python train.py --n_layer=15 --d_model=96 --n_head=6 --n_kv_head=1 --head_dim=32 --d_mlp=384 --vocab_size=2048 --activation="squared_relu" --norm="rmsnorm" --norm_place="pre" --norm_eps=1e-06 --positions="rope" --rope_base=10000.0 --rope_fraction=1.0 --qk_norm=false --attn_scale=0.177 --bias="none" --tie_embeddings=false --parallel_block=false --extras=["value embeddings", "hashed n-gram embeddings", "capped logits"] --init="normal" --init_std_qkv=0.0531 --init_std_o=0.0 --init_std_up=0.0531 --init_std_down=0.0 --optimizer="muon_variant" --lr=0.0127 --lr_mult_o=1.32 --lr_mult_up=0.785 --beta1=0.9 --lr_head=0.00576 --warmup_steps=200 --schedule="wsd" --decay_fraction=0.631 --decay_shape="linear" --final_lr_fraction=0.0 --batch_tokens=16384 --seq_len=1024 --doc_mask=true --train_tokens=116400000 --steps=7105 --dataset="wikipedia_en"
Each number is 128 + 32 x the weight over its row's rms, rounded and kept within 0 to 255. Layers, rows and columns count from 0. Numbers have three digits each. The size before them is the row's rms in percent of the matrix's.

# layer 5 MLP up, 384x96, rms 0.241, rows 0-14, columns 0-95
113:067151141156138137101134143131140126095151099157195125180127167119111135076103144109118089165119093077102092166210156105166156147144099131101120209143186100120109149125087117141141148090117117122170148158121103182119090147230140118121122079161150139154162131102078134130145155057165153129
112:171107116104159078099125154178148129124107114167150112141105177089123124144090192109107153116175100144133094119119148144160137146167143123110174124147138143220080083076174114065146136127137114161174158131134142170176073107181101118159159109157144175149136198097137105129085085160195116095
058:129174114154115079106121153129151118083139062110102166103120101174115134111136112138117109068184126164112160141121106145150134136160101098128060134173159177127093145085118119078101132110133145092062172147152114118132201151144208015093138137107162110113124110094090174179136133122137124105
043:115142180144127149128170185115139124173143140114138166115120148122123142132078140138112194140134092177128097064156179095101133106180127165116160127144088130180087143148110177098185138087116104062208101133153125092095143068101145192130114109130161067074095114096132087101084144153154101128
091:139072152130175082158145139122056108115146179149105072130117120120120092190116168094115145159146065117084126201134164129138141115116106094108138170117182145146133146084097183101190162174116124178091134115126179176196161082154143116167112139138167095139140154162092156116139133134109128186
099:100174110089142063156112206106111154098162199078110127114161103162113150136163130119153071094103129107125138164176089111156173158149118109135120112172131103123087069116143153182129184103090136121187090145100161141160161134113096135111135120194131137154096090137136113199156179128182166143
105:098121113139109105196104118169089135124195124119084148128165149170114179141159097143116148154191079115124136146161177097100111139158071112111167126109112180129129184065134129117092155191112108113142115147175121119096131119144151122122163138142115125114230044123157151099109078060119145133
090:134087068097186124155199110118052106155100097114120179073144141072138131138142080163116127158148131081096110121070151181135168115155172121080129053069117115188076161147108139159157157108161080140144142151146100108144139136136074107122142161174163166149110134141102115133148101151110130099
114:133129152113129083158115108123172168119083169138125144083111158107130109151104208077125114123080129130172124158109142128129176077078130111160177077114211163112084134086074163159082160156164138099125075106107167130153199083119109134077187171139120138111125137146130079121130143146085163114
108:147129137070097089171162181130138194148128150121199154110139086119076117150104103119092053164119130129113135158147103197148139151133160192125166153142088195122089133150112114114141132183150129115084122140167088128114156101172121158069214101131157127125170124115114146082164119151120144079
086:169218076127170082191039145163129132096122094155127086150176203126136141081125154129108127117142139164070152101148137147131127174115136103149145123089108139138153163099100145119165164147077150172116088133132123157139121168097117122127129120131166072088125174106111116038173102140131158136
105:126138140149142107066159143093087115128132095170145158086094100119135141080131170108109200128070139061093080112074132107129120116081147126113137077147147156090105181118101164092121163202116138074096133134139111090128079081152112117122107134135107057147137083185085090111119201119151153136
119:102107093098130115090118108103136120125100135090165109097094104173105150145065071146089119149089152101068076112161153164116108096127126135087134082191154140094119196100117138152116154239188118115189090111186113088176136149103120080153101112111118147129157110117093132117095141155108145166
112:070163089161125145094136151128158133114115099182116130153133200099089098111165053152112080218137150146152098142136130066109116116171139111157171153140141132133105093121099143139140139107095101113135120095154098217161164061168114133119156149111147140116206060128152115132088144106161147151
122:126121151156126085102065060124159132071120166181100153168062148133144144129121157131105080111115169125107174150131137116184158100116147156127090138096172195102140171073108163131161131124163126075111083098160124133149147070070078132108132152145093118124118086096076154114093132097203134153
# layer 5 MLP down (transposed), 384x96, rms 0.0772, rows 0-13, columns 0-95
106:147173104101153156141131076093180162136147151064111144134061137118115102131184121103134128131161132058178097156157155148106152183131105114117157202148155110155152126110080214134154142087102157127155113112044146172119115103139125112094131125113149175132171117110163089176152161154111116069
123:149124174124137127100129194170149104076115084169052115140132160065142134097093140090073089111153151172159149143122142137159105201179113138099148133155141124146092091165128161088133111099124096098167133171175125085103106101126103103145135093205145169178111164157127120063074116127092109124
053:085103131136113124156130138173230087087153151099141141125133113163156155116169158125126065129119122155159142123116141128142116169101108092192088106165155133146130120129145077086153093127185118091069178106079184102107143151121159059136116148115107156168081126106067137168184151081101093102
041:128135124146069130185078155120116134141112126130147139135099150126144120119103123113144131167155099137078107237092152134086175080126176151184118129109135109129123123158116038147101073116106113108173108174105112097074101154161151151101081094149082158139064138117120122162160131100073193166
096:112130180145132106139099185131073116157160136109118131082187141113139073172102101104113146134104033139104163155106138122163119156186137087167130125178126139128102100091125104096107133093142148131123119049111137191170145127118088126159098065089144108090115181145179189142174165164098110149
104:190112144146100112155082127187133088123182133150110100083103089140143062087082137066142179089176158131123170149137127099132154151103139115193122115114165115100168180089166126160075084106177141133185140110156119112098180150141107081108079147139134147117132059111111098152166165090131119099
104:139133107143114145167128105150087150069178152100155133118191124168169146155170155130115131112130069154098168158099106115083140150159077128119140105081159162185102205113144131129139083122151135077115111171119138084140180169114182106183132131088103090178195054150092144118129099154105124102
086:118119108175132141125143130130131151102125141136156181129161093136131153136167070147173112112106187151095167178120102124129151078111187056157174116124140173114119130108200156107088070135119130158065122118103098162087104183142123115131143135180098168155079177121119150081151228156121159131
103:158104177184156091135138127130093136138156121084083090142135118086168150076087093113096101148100126132100128144148176131128113151119095149214150127116075168130157110128085111083121129109163133099103156137078096080138121104139175096144174078142131133132092159126157201145102185181150205070
097:141182159125120115108208167124096220153113150109135160133048093116152104118184106140125165155193174104098118124165185091156089128168156118116157124125074069075099153122160131154111158127163120134107144142118136101135168138076161140130126138091088116104100089149179154158153166134092110175
087:114125158066154130171048169120128102116163123098102112112152155089123120103109132162118123183139133121158182204146140135070134099103103079110162128055136139098136141126086136121158161145099097147156126117094150079155081069109066162142085090170147102129082186083197134105133110151102145135
111:092121093102111119092129154115152100163143131075137125095131081184137094129157115149103107119119155179128090142081157022086095098121098093126130137155077131100115112106066193087126174107157152059106053128121119097078160116171114177141152113132154103104094134099153111104117203131133117125
126:109145109090145097077210134102086149134119140088120092130123149174149123119076154133093185072104140096104161104149101157081131081134109131084060096182088146105149135150140174140126127160138083176141058106127098114105108157134145112146119117158118141154103094074204137132118120135060122205
103:118189044204134106102136142053118112130105177145142136139129161106111126079125145139112083192157131115117120176181130074150113163168139171127103132143143107151148084116083101146157143174034135066129143101136131184109140084143113177148106115139144173115147108094147134170096133085104132155